Weights of a small transformer language model.
Architecture: RMSNorm before each block, rotary positions.
Each number is 500 + 25 x the weight over its row's rms, rounded and kept within 0 to 999. Layers, rows and columns count from 0. Numbers have three digits each. The size before them is the row's rms in percent of the matrix's.

# down: layer 5 MLP down (transposed), 192x64, rms 0.123, rows 28-94, columns 0-63
# gate: layer 5 MLP gate, 192x64, rms 0.23, rows 29-95, columns 0-63
# up: layer 5 MLP up, 192x64, rms 0.246, rows 29-94, columns 0-63
down28 099:486491522531503526473515468498466478515509516481495477545523492478554509510516484479492486510541503500517538460465498473535467504504518527511459471537542444500525533499510518531463477493477495
gate29 094:508557488487505509524467506464489466444474523477517511494526510491508476531500519539490445505474499541486469484470554503542467496532515508480511509467500547513505505470519498520523490494495469
up29 094:472548524495538482508517520498505498499489464538519522499540505499423483545525514472509492488470513531478473488463548548534509503512489513505485501498543533493474505491514500518496500531531472
down29 088:502518482527517490478495508538510505511504473484505489471514531509512479525534526487492495552494502495538501511504442533557509524489526490502527481498519485469468533444467459504519458553495487
gate30 106:516505512480471545501487534521466457517470467497494512523488515535535533474517520510520509485440526497468472507524478503497497499489491492447479463482501476492498454538480529492535540539495490
up30 103:497506521494551475510549547486490518478452520486499522501481486422509534513488492462481506513495485483518551515480480514540455485507496508500479514479536493483492517456474492538527504512502486
down30 105:499481517534475549478516495540477504560521551500477503511553504466493499471491482504508506523488496504463494490482533483496529526504518511518554550489513515508512529526512517509478523477516558
gate31 113:489488485483461506482486511487518491467481543515501525453502516551507471512521498501559498533516520518539505450492464528506488486535484522463512502504470458524530527480513540512503505449490483
up31 115:531495484526481471499479493502496532535537526493513530458575511471508504458476517511513502452487488509517528504451466485469524504484514510541456484475499510467478506536522478480494506509493526
down31 115:505462492465470452484532489516534540520497512500481489517502489514478475474495492469535487473531496526483497507508527446499477514496501448519438521537487562495516485522494511500514524509530526
gate32 108:478481480479524478494518461508513502484483453459458496507530519522468519501499473547516488527492454504521513520486483482538504478508507518528493537486512487520478500505498509464512497580467554
up32 096:535517495477462470488434469503481453493528489459509519494469483531524503540482515496540526498532532525503486491496492475502476488529526525524524465492492550482461546500503504520465485503498500
down32 099:510482504508435509483514501498464496489515512547478516504503546441482519504449479484462529494477487517504512478500471548510489510517507555484507518510531479500508507515518479480490465498438469
gate33 103:513488489499491469523541503557497484473475490494535521442496549505484486463463502511502498476461478465517497558483509490482497457436518492495538471484495491503508512540485505508522508508523495
up33 107:483520515506441532508498504522504517474480550483520517566491530507467507487463486560499506523463549522526499513496483483484485493500493492514500506519448459471502472492516517479544499520481490
down33 107:503495494466542494499510504491463507537435532501462535492524494533537453506491518488499492520452488507498478523462517474494478506493542531490501461507462528515453551514502505495522502519476498
gate34 099:481506474543479503536500516477476482505470483509475492508513473504501486451514533470485544511505498470478538517507434512516454492508511487435528537531513525469545489487484498498489503497481470
up34 106:534518468445508472491515481506530456494501497534514469481466530519540532507539514510525500516475519553503485518502507495515542520523514498535475462510499526478452493525499515516483454468490478
down34 105:521525499530495520522505436517544494484485502452520456515490538507521504493467495537479511508510505536501517479497467547495535502502525491511523519478486442482523500481509477495470546459464496
gate35 099:479480492483470537488505521478515544530537509496521474460486513517437508510528483530519529470486525459517529505538484479504489497458516482497536473513485501516517530533480548514508543531483491
up35 115:477494501513499456495518514487456533469531502471570516473475527474442508488490460520492504470490497456532543515486485504519487534456488514508520501537542506502516510493501486521524523515510477
down35 105:457478476455529543505496535495476511496472498529495491539515528498498523520520509483507519506457489475551553499533509497495477464493519511529520478516461449488503535495502529481489513554515492
gate36 109:510530473467522542497449507452461495479467512524472503516482498545477471523518489440472544479458476487503535470490485467527479544519462490494489490512503500479504494514474492509519494494509484
up36 109:520499537488527513496489551475456501557509506477490506484511483494450501487510527521531515520516499491533520511494475510525459533472490452497539483497546481474526503496457488443481483519480505
down36 103:532516517502461455505521492541514526520453497489486489536541517483516450495483487511468466528529522541482517485471500465521511510472497491514443525517503476470477533528500507506532473477491529
gate37 094:537543513467498507498481548476517492493532474485528465546471482497522501485507530492480556459490511477518495484483522505501487509514495441494531509503511509486500510487487419504473489508503546
up37 087:470479514485512497434445533487497479501502549510503527487541521486461474500498455495519497509495468481535494452484471515535516505450490516523498504510474489477503497476487470506556471493484488
down37 092:508488499503479497477485521508538512511497496503489490545505535476509469490547463481489530489502504470551499537448464469542524472491468490477497519440524513501524482478471499492485555524487512
gate38 101:526545501519540452491459522522536493460468502465508534485441519490503492534503546526542510532471481540520490512516498491528502510546519473515497498516511530514478503478524491514485472480497515
up38 101:506517536489513492563539511486500514489461481529529512467553492487496507484516505488483477480527528491507535463530510532467470530530512504506505520489535435493518511537475511528508546512505492
down38 101:480530506491472556507462506535464455574501513481505509477512503501482507526503483487478501514537506500530507481489520498480487535554504475495484477461500518563514511481542496487473477477491501
gate39 112:469515477475442466498527506488503512544524513498478523510488498522542529508502521480485519486471496509464527478528499466521551473507482499512500464458524534500477452498460479538533506491479470
up39 109:508493470494523519507505535530483498471491495511443467515503483454466463533534483481461493478490528471531486480498507530535463500464505442465464503538468472512526514494518510509503495529514485
down39 087:485506495520489484500487524502544481500472485517495497465491454495526484480487483449522510489510514523512476531522530493495513513501503530530550494515530535517486480556484487505492569430485525
gate40 089:522567487514478504484540517496516507517507521482544536502480492526537486497456517511515486523500522489516518520481490496461473534495521491513462493519460454497497456503516549512490547508545481
up40 098:533497486484520504492437505529537489533538497508499501461488493478500496486462449499504503518542468468485489469497474547466456546529483523531475470512465502499467505508475502495512477486474487
down40 101:504503501544516511491527492527479535484531524471500502525483545548492518524509526478512448561527521502509533504511487543513512534492501521534524506490479482449501444490495530517504490530494476
gate41 096:536554475519496528503498532520499499543458496497514462505475475507507512497510511470497495477502495456455523542513490453493528552487524464463525500462482479472531507487502537478499520499474472
up41 092:495507511514501452514516523454553484496525506487551477487523523475451506457509490487475493538527505499482504519492492533488562521510500441473476517443502514511506530484507477492497482501499521
down41 095:522481542525508479535529487473533533533509484445481457516478488464545539487523513507463486501467519478526522537532522521502480533476496489505514482487481489527525508498508537483506525489481453
gate42 108:497550504545475514473520540526514485483495504484520510524483521480473470494539493486468473414510507508479457535519527505534498482497484445497507510477485503483477487503515478469534530489498502
up42 107:483469514507454515505517570518542497519511501505500523493500462493486466518464469491514518489482540470475549466517521484518501548501483481487515527481501496491511528480560490537480494535506480
down42 099:530531508535512471466501485487482511468465535467509482461470502538500497511514559508516502485539465479530484526501521508508505466476515494486486481484453495462539464486497520479484561496483481
gate43 105:512499489488506522527532485483529521528523467495487509484576477519476496465493506511505473492515510511494534552501504499473533509519512453486520520497458484470479527504432512483538496501493452
up43 097:518521524457495498467553470490462543493529495512536510497491507506472522482491542470506524509500532491483516481534526487460495479506485475537481562487492538508495495513510482462439497490490519
down43 098:521467474514504516527452473482468482513494522562490516488456459504437513521495507498498461478543524491462492489512490536477461534470506490485471472476479511521514486509516514500475526482499478
gate44 106:477503475513513498453486489486496527491470531502489527446516529554457431500531506472498512498506496493510509515492474482486470529503528430509498503512516474515520533521518489487502496493441495
up44 107:529492528516466505500508565497502539498492553479498478489481463502492527497486444500458469491529503538507485482517490537507465521509490440519489500526468517488488528501532543514481509481475477
down44 102:505552528543481464498540536497519477512463519488464490479494478506483472491490526524535483516515508499500508507460507485459531508531479541497507471507467547545507499473474543460504512481502474
gate45 074:506521479498481540499499478503529487501501478489524452516494472502531534484504502504538490515440538514497479515503533509545451511507475536459464517546478534527495530520479509456499491538488503
up45 085:532522510483475496494490494488472501476531465522515494511503483521461511521503483483494518478513429468459480508544494497458534522497488461509470512544465452454478509472494508499509537518507466
down45 083:507498471452512489490509475477512484524482551477463516482450459503476525507493496458550492435440527490465477494515479512486514501500512508449455507514511499522515506509486516499489495515518516
gate46 116:501521482499538485444486529486486520486490477506563547535488481498513494467503513500526518486501469540485504482499477484524501525524500467472452490551486545501485540507471507478549510517523507
up46 108:501481486497520517528483497504519516543519505524523518519531502462529495446503504470548554499544485495475520527499479507493531479507479468457473517538514518490474577482501474524493501494510485
down46 091:506471505564481499449478493528499522487488487516488510512521500516484557517515479505546514475497459463483478481477491463481510483518483487513502492509511550474497469508529528496449492565496496
gate47 102:525465485465502475457540509476519506480547560495513506498456505517490512516507463492497510512492537520479471484499492492511515525540464501476485455472503532506471503434500514489532480528512529
up47 112:523527505478482510489473457521534518492508474538525482493477484503433491484511520484472507449526518535446463537509497521492468519504520477532510506468511505500483492495514524484507524536495560
down47 099:501508452515513524509515470526478449494524492491513531503431547527482502506479505492500509458493519507485493457521501528462536476517531532486491522481495486511518525501524441472504505547516487
gate48 097:498532472526489514491521464481493484470504508505525489542484505458567461502484465482524514476501491495490501529519541508497497467505501507487444436529517477487501486512507468555508510473468489
up48 090:515516508498522468526520495505485481476499482516524487525495525509505459549455494488528505559492525481463502478496519507512523492551512493492487536497535452563507502484520510545521455488507530
down48 106:488513462513538498522489497508479539528475486490500532470511487553499533501463539523529505514555467523504478468517488460493503475489498437487486534484488545499465512495505487483504451502492486
gate49 092:520505531529466540483492522509528458486470529531534510521518468460525512492481471488525557529460496483496490449491518494486463498466483466473473540504490501489501479520495510489553481501498487
up49 071:511484471490480473522473521499526511519511486434508562486476502513446458498489533541526507471516515449499529481521516506489513506485497511512498527479458469475496486501478517495462524512548503
down49 094:533550475487481450507477512483539507483477528533540516525475451462518515479449458505536488527484462497483493492507501546501477506488491485507482496506520525489507499529517497486545522525521467
gate50 086:511502489534499522518524491522497558480492489558506472521527499498516464507468501518497505516495535470471520471472526504492480494512525504484494531521511481528559500500511521515571516545449512
up50 079:516516494488487500498498438525499533501525519490469471569512515534487492498549492544514526470494533497477539486546467488492514516518529519522506478511467494528492503502548500536520543512500490
down50 097:480427509536492520509529532521518506493502501478503509548503488493522505488449495482499519495539492475474510461467485530483524487480538479488482476517535533528509492497522485509536554549474502
gate51 089:522506506505478521455458514519508444496492504493520495506510465455512529514503471492473465523476460554461464456509497455495505474479506485505465506539484501452511506521508495507512455499524512
up51 088:492457473518453505483477523502456484500541533482497483454461525511501455539518475519485482540522509498498545510504501463494509493487483533512518512504486524534520509524498561525549507503492508
down51 096:487475499503518541506473520522481519502562460495508483488526506485524459488500467503478502507473530481542513517468534488498534533533467527536559515502518515519502532520497532508515477497447487
gate52 100:480456461519467494487507489536511481504528518488470513484479558525500500512443476502510538531471537530511505454478487484502539515492524522485516489546529495502518461527552496474509506491516491
up52 096:512536549490486509471515475505504495489501485482547526500529479542470497455548510473496467494502516515500498533475479515495482534447491498535501502517508516477485557531475534531514465525467516
down52 096:506487474492484551492531500532491533493453492485515485512517508508452482488467479491527528495483434521470488501509501479499484499510457475451497524530509540530516457538487489520511476468471524
gate53 103:516478544484496498551455493508451491503456496519489529489485454524452490436510534495475523496496484459512530524482524507496510506477479476493543522479539500479530485521463504508514508493491513
up53 106:536520507506495464470463525497475494503480517501494525552488508531511520501550486515476513497494446542524530506548482556541498502447494487479475500467499515488483494505518444509508499485519486
down53 094:504488523470526525494470506483490530472500449495456470457529497519460506476514493487514506497521535514523475486503514497482512500512500491463498545564554485531477468494497531497491494546464527
gate54 106:493512460502505514482475462503521486452450539497471508497513512496508529465510445460468500485524473437470511507519492510520472513549449509469494509487529502482505511478507515495515518523486537
up54 120:514454512474479489488501483517494495477488532461499493452510490497522481479465481488523513499519506455489479480498471519473521529540475480537542516480547494483535501501485538530464557526495537
down54 120:493518499518505498509504482511508463480495496522494503465502485543474528501508489516502483492512566462516510472468461501468493465532503553509534540471534450511485464528461514446496503480499496
gate55 104:506493498477463518506512521537466494516445531467460516471510468514473500489481502523553477525498540502522526525503475500483523456475486487484540462459471467490484467508529488459486511487500491
up55 110:486527459510513515516529553513504429458495540474484473486478522471511505477490514470496534517512507523473486489469473505540475534505529509450523505510536500492529462484507522482475505492474484
down55 104:460528466508500461461540489515489462488516507504508448492498504477498479511493513489490521507464459476519492481464487504542513479478497492469511472479482499519501549437465495496492493501485431
gate56 094:560508459477498521506513494510538470438486518508522501462484521514475477509488483493472525511493510499499490503509442496484455510448455501473528473532478523456477522487496511501518480525524493
up56 101:506496470526460495502499482529509484494516517531518509487450482498473521495505479508474548460502497532519458511531497515527463499552442513497480483456545519494472493476486510542466493508534514
down56 104:492500521513476558491466483514476493495494449454514528473486486487493535433460512492484512488493476488492477528517462494517486470517525501485444498460498505513529493471485516476466500509460469
gate57 104:521482549486503494558525503506541486487467502501544525481484510490493455540494506472505507516478542459456480516500493463494507485502511496540499490504515515506530529473530476522470448512463532
up57 095:533524515519492511515511504549550478501493517492438538498502491456477486527501450509555477496506541498530524561486501492481493484507504509527477523469526473483520507471477536483502519492494479
down57 092:502505512476500504486521498512498523518536473510525470491521502496471498482536460486533479491473510499527506565523495477516502536525479540511452525495500472460490498444469469535515487534446485
gate58 103:513522500459499495485505452484470523511521477500492470492545502520499461449484484537513491536509539487487519452520478487491511511520534504496530456473483508490545482527519518454471525507543516
up58 095:465504502469514483480511512522479531494507498537512536493504520490516522415491472469524486484547440467546488486506539505497486512511488461495521519463476528498491514510519519523518532511518517
down58 098:510510462472486541443496526517537541525508517487499532447515527551494515492505508474497481549460493485502494514484498498533472527502504491543471510499498501498487459486487501460529491547534493
gate59 094:530526495454464464482494514520522506530477543460470511551511461523487465529467536500501515482523471499452441484516527500490534492506507485522534475493508486494507514531481524463511495500508493
up59 114:491459491446523522540528498517555518477500490492454457508492477484489502467492503467530501547533486489457498493467504521505443492518521489535533481503473493510483479477502525502497513483454509
down59 103:511470501488537503486538538529501511487519497504527517517481529462518435450493523464495500508500476503484522525526507487528535531486475518501509499511542465489441471495474484488483533509478453
gate60 103:479517506472472472518508486478510497541498506453497472541478495533501507534489471462520495534541476497476543495521484499537465487503505490479553498502507502518455487543504508508461497563473492
up60 112:549480504479508528511524525569502519492513417495515545482496480490512475472518491523511557502519527457509466534514472480471520512517489504504461487537485497499489518495500495505500483479508513
down60 126:510504513480515469504503521535499487492514481513523534484499521471455506458522539531465482465494508507535500519437504535474484499516511502491453501512497543493454504469493525518486519439533524
gate61 099:511417466493502495546441488474476501477516513495509486510510572520504502491505459507493530519505463503510502529480494486539519513531509511472526491489490510507521462505510483533486543486530506
up61 082:480465489508441491519496473522501446460537467483486531463494501507478505503544524503504523519533508467506480502527548470524514503518502540519499500476501482536538525522524534542490472484510498
down61 090:519504457521482515469556516509494471484486543525492492505514494512480518486487484494525503470474525459527492503442535538512504508483504473488524484537462485501450465496482444462502474507474504
gate62 100:501469550493510538484487490446460496508458501495532504492475513491506512459468464518481507513481498505469535488491524470496470447552495498539504501502553468479484477503490501505495527533537518
up62 101:492469505496493475519539470512553489469493503523512510528480512513499498476530475490496429540504498527479511475506529541519513496469462542506479497481526480495477458492538479488467499553505531
down62 104:511530511515506527463453492511502573492529455456509481493531517491505496493477480470517541524472513495498503509523497493500498492527490495514520498536521494482556510528432513524479480528504538
gate63 094:515524498496506457472476477469513491557468468486494532510535560463500511486503519543484516486491496506473470491459498469504500520492495524507508466482538529509485511477447478553480491502471510
up63 095:479478498532492526501530486510508515479515493527503560516491471510501513504525537478463485492545437513470545442432498500484494489519504499489503509521539510525523482514482488515505508465497535
down63 099:559514497495482467529468518512462523479474520498502468508496490528471503474501490472499490563461506546535513506554522520473488510486515487513478474496506484529518479509518534488523485554509463
gate64 092:479510509497525543553549497510506518470493522488516489464489507473537455527488508536528474535493490494541524519473479493491459481502496452513512503555500502531482520470540493492493509539466489
up64 093:486490501509504513511532466515465516475496529535524464527477428467500461467496494465496503492477487476475507517487471516492481498507514545474522559492477462476506526551503491511487496537482482
down64 095:471553499494479472476475505499457497514511466544543524533502507481469537518486522495523513520522515506490512477478477494513499487515474584486517496495519532526523502522502544446511520496497474
gate65 105:456534505491458489533446530557476513540478502467502531473462524509468526494543494518514503477496495493533500506480510518484524513482483492475485490514476496539490503509551520520481517480492450
up65 114:495516503465453523463523478496505538501513477446504510551486485489480469478523510488475502453472551511543475516481494508528514521478524504525512488555503499505460488496550524512479499512492524
down65 104:521491477468501467456528505496466491550547508548492491478487515475489497479539502492509465503506507490510511468491521500534496499510456494513476565490482502480450515503483501471470493558533477
gate66 102:527497483563528459491507484446520524524521477520507481472483493514475518507485528509543554526479489495505522467502535467507496502500553515515516490503488505485526490449474517482529448502513515
up66 088:503541476517466502476497497513511549533478532490516525484446483474488519506485519509482485495517491501558538457513544520487497460498465494490505507502507495538475452507530509470480538475495542
down66 101:503483539480515549524460486490469450468516482473491482514555536497473455509492471505515484510486505527443484458493503466498516506534514495480494516534545492508487521477526484504520482462495516
gate67 118:518505545542524472474489510472455471469484542522504557478559517535492516481464499488533512524490459484477535467489488498497482491510498511494506518512536505500502501535478493455523491515480533
up67 105:484482528464477505543555494467504526503484515499511507495486475549523498522493537539492498520531525506530483484513523530484516506496476491514531525470530545518452507506435467506496482499458490
down67 099:491531473482463530490504474518475501508530509501503516510519502459480563514479487470517518505505506480472529509524516471498504541555484497553472548508483483458523471468500522476508456477492524
gate68 096:525468514513483522484509440502490528508492524489452464492507524524510556473504486510477499485487516517485496502518486515507467509467504461450480489477510493560515529546515556515514462484488488
up68 095:467540509484513475530510508523500497516541487532520506470496526525526486492505473535480476457449506510462499548503471452527578499497505505478489471505485517503520522517476485503452488500518509
down68 093:515518544500502485593500502454480522505457524490509488516497489511492510484510485486527496482473499465498476488534508470475486504500447503503487478466516438509489534495488544495491519498535528
gate69 091:483507496516462509493507475520488500470516510497530529484521537497534489495488451514556508514470436517480503489503452477464522518525501487528462526528480498484489487483511508483519489529571526
up69 125:485471509471478509495477489495505506472526468529508459448487530537502518528522478495524516516559481473474491522463518505473534488544468521502493461506480483506472504468465442490492532493480488
down69 109:477462511478494523518504479457488537473515499513453495518526520489482460500496471440502535494474490521493488515467502507499519568529481496540501536522484512507451527492459517495490487530495535
gate70 108:474495502520482491468496506472507511527500466498492501510498482481499487479505513450507470500577495537495472492464489493479498492538525528454500545557499483495508501477521543549501528465480468
up70 091:502510510469505505500518515449468486532442479431484486519476475450509507511489529469489489460490552481524522505494510493483505499477499528538512527557505493537487509498487516511544480504503504
down70 096:501501466518485487462484501560548510495512521502485503508473493472533474486578508518470480522490483500492547508490497540501512516525470508483474479484502509517490472488467473517511549556481512
gate71 088:460487493518507452507512509450517525530503486523525518521465502544548568495498522494498491492497505495518522520556511490494456479511516494496520514520475517474540541513527531522488487504496454
up71 106:490507538453489524521435466544532471517535484530501487510509499511506461479525501499512486503484510493503481494479491465541492540518528501515529474479511511525523499497528477555506489549455519
down71 110:518485465493476507486535502477459513509536531443495523508481530521481518457501467483518521481473507489494519505506535515464524463545508514488471508475547478483521508474501489425498508528491500
gate72 104:496544478460505505541444510483492491520492443454486491520498495558474475537522526518509543505455504536552523513517484537497519487493477518482502489466524500508500486500488493485476502488512524
up72 108:476537505510528499511484493486475503528476478515488509495498518532478468510546503444510510437509507528504525535492487508516491460477452545517471541492505447534479533492524518495517514511487467
down72 101:492458539504496470458513491542516521555542497522516469508508458490503474514520493491510496504486518489488518493488502476519474540515461457472480496543481524503529478475483480551491513559511501
gate73 081:507465498489498486491507546497558480497504479498499514473483530512516492535494512501537478546478535539541503462471529508526494437511457511514507471464495534512484508519469485484490496447486507
up73 061:519535459503511486508558485456474482469466492495509497491490473512518521477492504547460508499471508495480526511515533468508492480498532524437502539497546556509490541517485481519524509493487502
down73 109:467479534505500479508493526507525505534525509487490476516501510504480469532466477461529479516494531545536478440492492557509507464495475474535512450501464465507503483486495501513463497467477523
gate74 113:492487478487543464536517490466468518494513475468484517513529500535447510488531494568511520510546484522490505465501513473481500503518514514502539553461533486486503452492513509486530501517517505
up74 096:510481480466486510546478513492464507454453564515463476510512514528497514494467476528505498524504514522454518490510467499531505482526468529521501500513521537508462452507492521466499485485528531
down74 104:474480513503457511464488513519476535518476478500535510519486507525495545529492515464501456509500444525491463504527507494507467502500530494540519459513469483519493459487494514449493458489547512
gate75 092:535494469493458499518490512467517513479509499504496449508518483507552487477531508527498490503520500498457498428530518509511507489488514522457534475530472458484491480502477481494534499476472440
up75 087:524492480512451454498487543487510502519531488513518511460495508491462530491510488515489509467466519489521491525543497515470503523438502496463516505490480484436458515532494504485534509478539470
down75 095:487534508490516558485518483493523523505484524515481478498511470516504453513553482506538536534524507516480483460483479512520542523499502520495488511498466526504497492500456463501454558534495532
gate76 105:521491500529520498470540511497473535523494545510481524521471474493523449475470463500505505480484496457517525539486481535523488515485530498489492483469537499503505520442516526509528504517478563
up76 085:513488520472500465507512504520521467527531548515453541485535499501516514479456506458495476480501515469471489464490460504487521517479489512504528436481503493510510509453505482464460533487494528
down76 095:494536488529467532470478518522490502452501508494477487508464509489501500483491494545504542567497529466494507509485514528497506513531484489557519540530538533486526483521519498540461499503528524
gate77 091:531519452513476509509515473477503538501485520509520512511531469461513431509480456493486520456520483496484534523515489469494486465516525508448489466514507487502477507459532489475467530514473491
up77 123:488468502519471498542565543501487510510497506496565479517497522528548470516467475501505519495516473484508472517481508524445497466497500471496504489506519471525481516521494465516467488523476546
down77 109:469510533524523480541464487487474480500537495490518486493502504479515458491523551507459484478530549488506468494511486532536491445527455492493501500475471506509498437499536504515515473500522492
gate78 109:517496516480485502484485518563499522499484496483516495530464452469467514519501512460441480463475454502476482504486494509474514540502488487484521492497514537473489519459548490540481515533528506
up78 096:488507495469541491513497503503508534507510495500472479527530435473480506496493495479468497468494516509455534522475492458507511531491560549494483491506473509480492555499542462518492501537498533
down78 092:497500538520482489468504532506524514485516545450480490525498491534504499536479541506464504496513478507549467471483492484482502546503468472519483485492506494431489517459509530511490451525492524
gate79 094:460544495489517500526513523506501491485436507505532538506530476512523476455473533458508502497496505515486515481498479478514511509501560530489509511499485542456483545464502453500478506493542508
up79 097:494490518510518526520462546486490506501511542469520507502500470531458496524541522512441470484491491489513500562518517530516473501519486441485514503495519461524527466527502517509474471495525527
down79 102:531480512480503516455517491491445485520517505482472497491496467495477517469505505499516519522523469530491422501529528493543492533551510489483531531487480486525491554472512509464476507521500491
gate80 110:511500498521505461496479504467487487535512513478508443458452497503522509458445452513532510527513486510519510450502486514512515532540545499510478463467497495462496526513494515465521493520493518
up80 106:540486496525497503533487496490500487492493484479530508540515475471469474499551480522491535512563476523487550511518479488525557503484563475520473520505526498526510512476526482514493513528526483
down80 103:502467505512535487506536492509508409514484535501471471500490518533546474501489499493504521525496509500520489485497488539481482515495450559457482506473516486472532496498513479499481529459480487
gate81 098:553503492474487496532473483499518547497485485483526484520484489535488522479491498558496529513515499540476517462507547478523534493523531507505520546451511498463490489470547497527488535507509516
up81 108:498547487498453472485459504501492489511464489497488488523544513478516524495535490532530506430513543523480515524497512520489507510471517508467473529536454496505448511512488500478517524475532472
down81 108:496509457464471516572544513512518504514500522470512518481446498495524516470486500551496521475536465476515508488458452498500541563520510485486514493477484509477514500516503507491499499518507511
gate82 113:512510542519461494576501473518472580545473454523506509507514502496512510494440489524506505457487493504494506476478495512485520484488490501470535511500503521503463509495535495504476517517502522
up82 114:523475511495537539549535496546457534540481515510470515468499482526446513503474484511509511495551493484535530478516486485521487500467513464484512520506533496498461475535473498519475483506498523
down82 110:510474492465506469526465495471534532526507542536489505504516475499538487474524483535443498517511525508554475476492555488513517485504507486522447499487514509493504486497512521475481496536552473
gate83 101:513502522519535533529555508493475461505467530505478498525475485494489449495469473511478526533491506497487528494471492488535461493480534503536471539530519458501519475464504496550487476487523486
up83 082:438476521542497532473515533479490475495542511515522471470478492449523510497478502543500479496517499533504492443499469494488484477528518511556522463508522517483514481522509467497511527508512471
down83 108:453493517462486484506548527488518537545513524514486510492504480519502469476522474474502517499508492513504499515512500494476513526493455466493451510420473521502469480501473515542489509499493444
gate84 099:483481481517471439458536506515525511519506497476491476525489479509500490506506483488490540531492526490543503490509457487534469480518485496476499493546443525516555519463523528489495528527463509
up84 111:495492550524483459505469532515510511446496495492459537484507499534508464481509515503498531479513529442521485497458498529484459478484501531490502531455489484517516498503535477526558503505485489
down84 095:511499499490523464501473493528540521523480493517475496507528493509528502545496522500457529504498495494508447510443429506437507487475497498523499487487467527534562486498520500487489505501488479
gate85 115:547540505493479501471497483554540561510509511450464504511526476499465519505522480503521543482486502483549517493486513489509533492479503508446475533483487470540496505524538517498496509513505500
up85 098:508495498536446483465500474477498515514482464502491479510483522485508489529504518496486447450514439505515479523503506508501480444480464481495519533498527505537486474508514555499503483449479527
down85 105:480482512490522535505520490502474532540524477512505470482464503489473511504513508482548490492501512525508462501468476463513460476469526476469548466536497544492487524474475486560501465527510489
gate86 113:518498489466496502536500522504520497514516538513513536462558488516521511481503511507520507559544501481491495492539493490481473494524509506469448480443505502504537498512492536511488576506490494
up86 118:565496494455516495488494453522542519485495506482529526493497484477551474489489506516545499555503525499484494502472493502509509456530519461502483504484499511479518475489490472538493460479442503
down86 098:544450516505479470467533514529523508515538535481516516518556487537515486507485539507489501500519471503461501535510531481509491455492495488528479534522493481465519491494506479506466510556536497
gate87 093:489494524517489489459516502507502483496457489509493470490507549494493547526482501532528456438481497523496522455482507503487480468463527530508529493467521455541489461524497501474514538526498501
up87 096:481500469492504460505508468525461535513520539476486493532481472483521461479474499481520507526530549476441519490469467542494529500545530530491525494510488476479497491507515470481525496499477540
down87 096:477530524548472506489472456479501501499465486505514485471480485516483502497508493501534518462526490503565479489510540458457487491474520496522483492514481494523520495494492484501479533583521473
gate88 086:482502510523521484516510499459508449548493479490539473508510506516491496528512534469532489506482511506546521484523513462486478442511504503502451504429527509493473495515482470507546497472478518
up88 124:445504498473537496499493487511481507507443530525515463519503499503491477458497495560483509465518504549481512500470491501525498538493533536533513477538525512530536509478529492486516493505552514
down88 102:493464491516506481473555519480457504510507517556495514541499534506513520477533487466484520508475523539504527452500497472511461528485482518480544508501529540487491493516526493465524469463518516
gate89 106:524527535492509497489472503520497498528548507505485516520512541502459467488497503515560507512483496542541469502489515518509481478510511507482448449488476508550519487531511523438503534484485510
up89 098:488493491502480501496507473516506552486480476493489515523528486483507491518499520498567501490494493486534494517462504474516514505520495480443525478518511488443474508421533510567479517500503485
down89 098:529478502500505513516438518491507483519501494442459496488516461490508470476507492507476450508507524503544479475550498502493528502523489474495461490454534473549511481510488468537520468502519506
gate90 098:490496469469473486474501543518506550523464476511464505519493453536461506527493493490486523493475490493483515457477535518476484498460468511545518509496516511531489464549546499527492525517485515
up90 112:492489515474486513486470463514521466514513557502514485536454511479543486465546502505496524498504543541504456502523458462505518484488483521490455486487476518503519469523487529530456478495493499
down90 094:534496472500508492495486552486515479515515517533522498556468508493503495539487471538517487491507480481481524517516457475519486520510487475540515452515476505476484496497540451519458517530474450
gate91 099:534482504491496476498475498507476522536518506490462537463486492481466490490531524545496455503471491500467510510478527521494539504449526501539531481542504493523487485493516466449556482480513488
up91 097:489517514522491468498463496439492481502515521509516531514514502536499522504505477489502536484493481475499480541479461532484462465538496483517470475493532492496487465492459520578463488498483472
down91 108:486505542472497550507523493487517497478484467445532514508533514485491503461539471489526508485468488500495480527508501494486501467511479455488530520509522485508513430513498468514510511464538554
gate92 106:521509511504449476488470516535518516478499531464497542522482521494531507530505467489487460496492518492494472524515504482481464445495508535503493515488468523438482545539476485461492519526507531
up92 098:521539489525478489505492514524541529491485522541490501537489476484533466462454501502477489461506529512490477486479506544506443514516504519508489491493496512538500500501518452526540469563480502
down92 103:473507523486518508475450544505490476519482520499480519469543503549502500511523501516516526498472527459523500506515457502510506491516464550493484506502517449475520503478478501543457508552505459
gate93 064:479482560535499547544499502534499555527480511511505463502525531498487542498482492493498477491481535523494492497473501517542524481544518490524516512519524477491500474492451497487508495437513482
up93 088:510505475505518494514470502504514440512526480480470520493538513474501469529501515465545539541460504481451517501479527488495515517529527446497496482453507525466528515485492501479495486530498456
down93 113:467520494465498534481564503492490510525475575546477523520482500511486532518513472514465471481478497488525502489504491509510499500513484533504505522475485456518436480507504541496505510509532530
gate94 095:499476484510523450540538508508491511461494492531494528481494526511502504512464470567493523508544500519485498459519521468516451465487531514498496538497519499525509508495521474496486514568490521
up94 107:508476526510460474483495499519521537523546495479466573485477488507523472477518502502498508557475483529497465467502490505496456472509474534497523502482534516510483511500532473474453501480511533
down94 103:481470545472545538443500533491464495503494465470461517479474466534487492508526461543482469525504507497506515480519496503475513495507530537512529520458537489480504510505533526494514483509529519
gate95 095:537464506464513461493486462518478514497485498511488472489526520505477518487521487564504502480473535529505477515496558525482493477486474527502462508485522487526466487472513437518504449481500518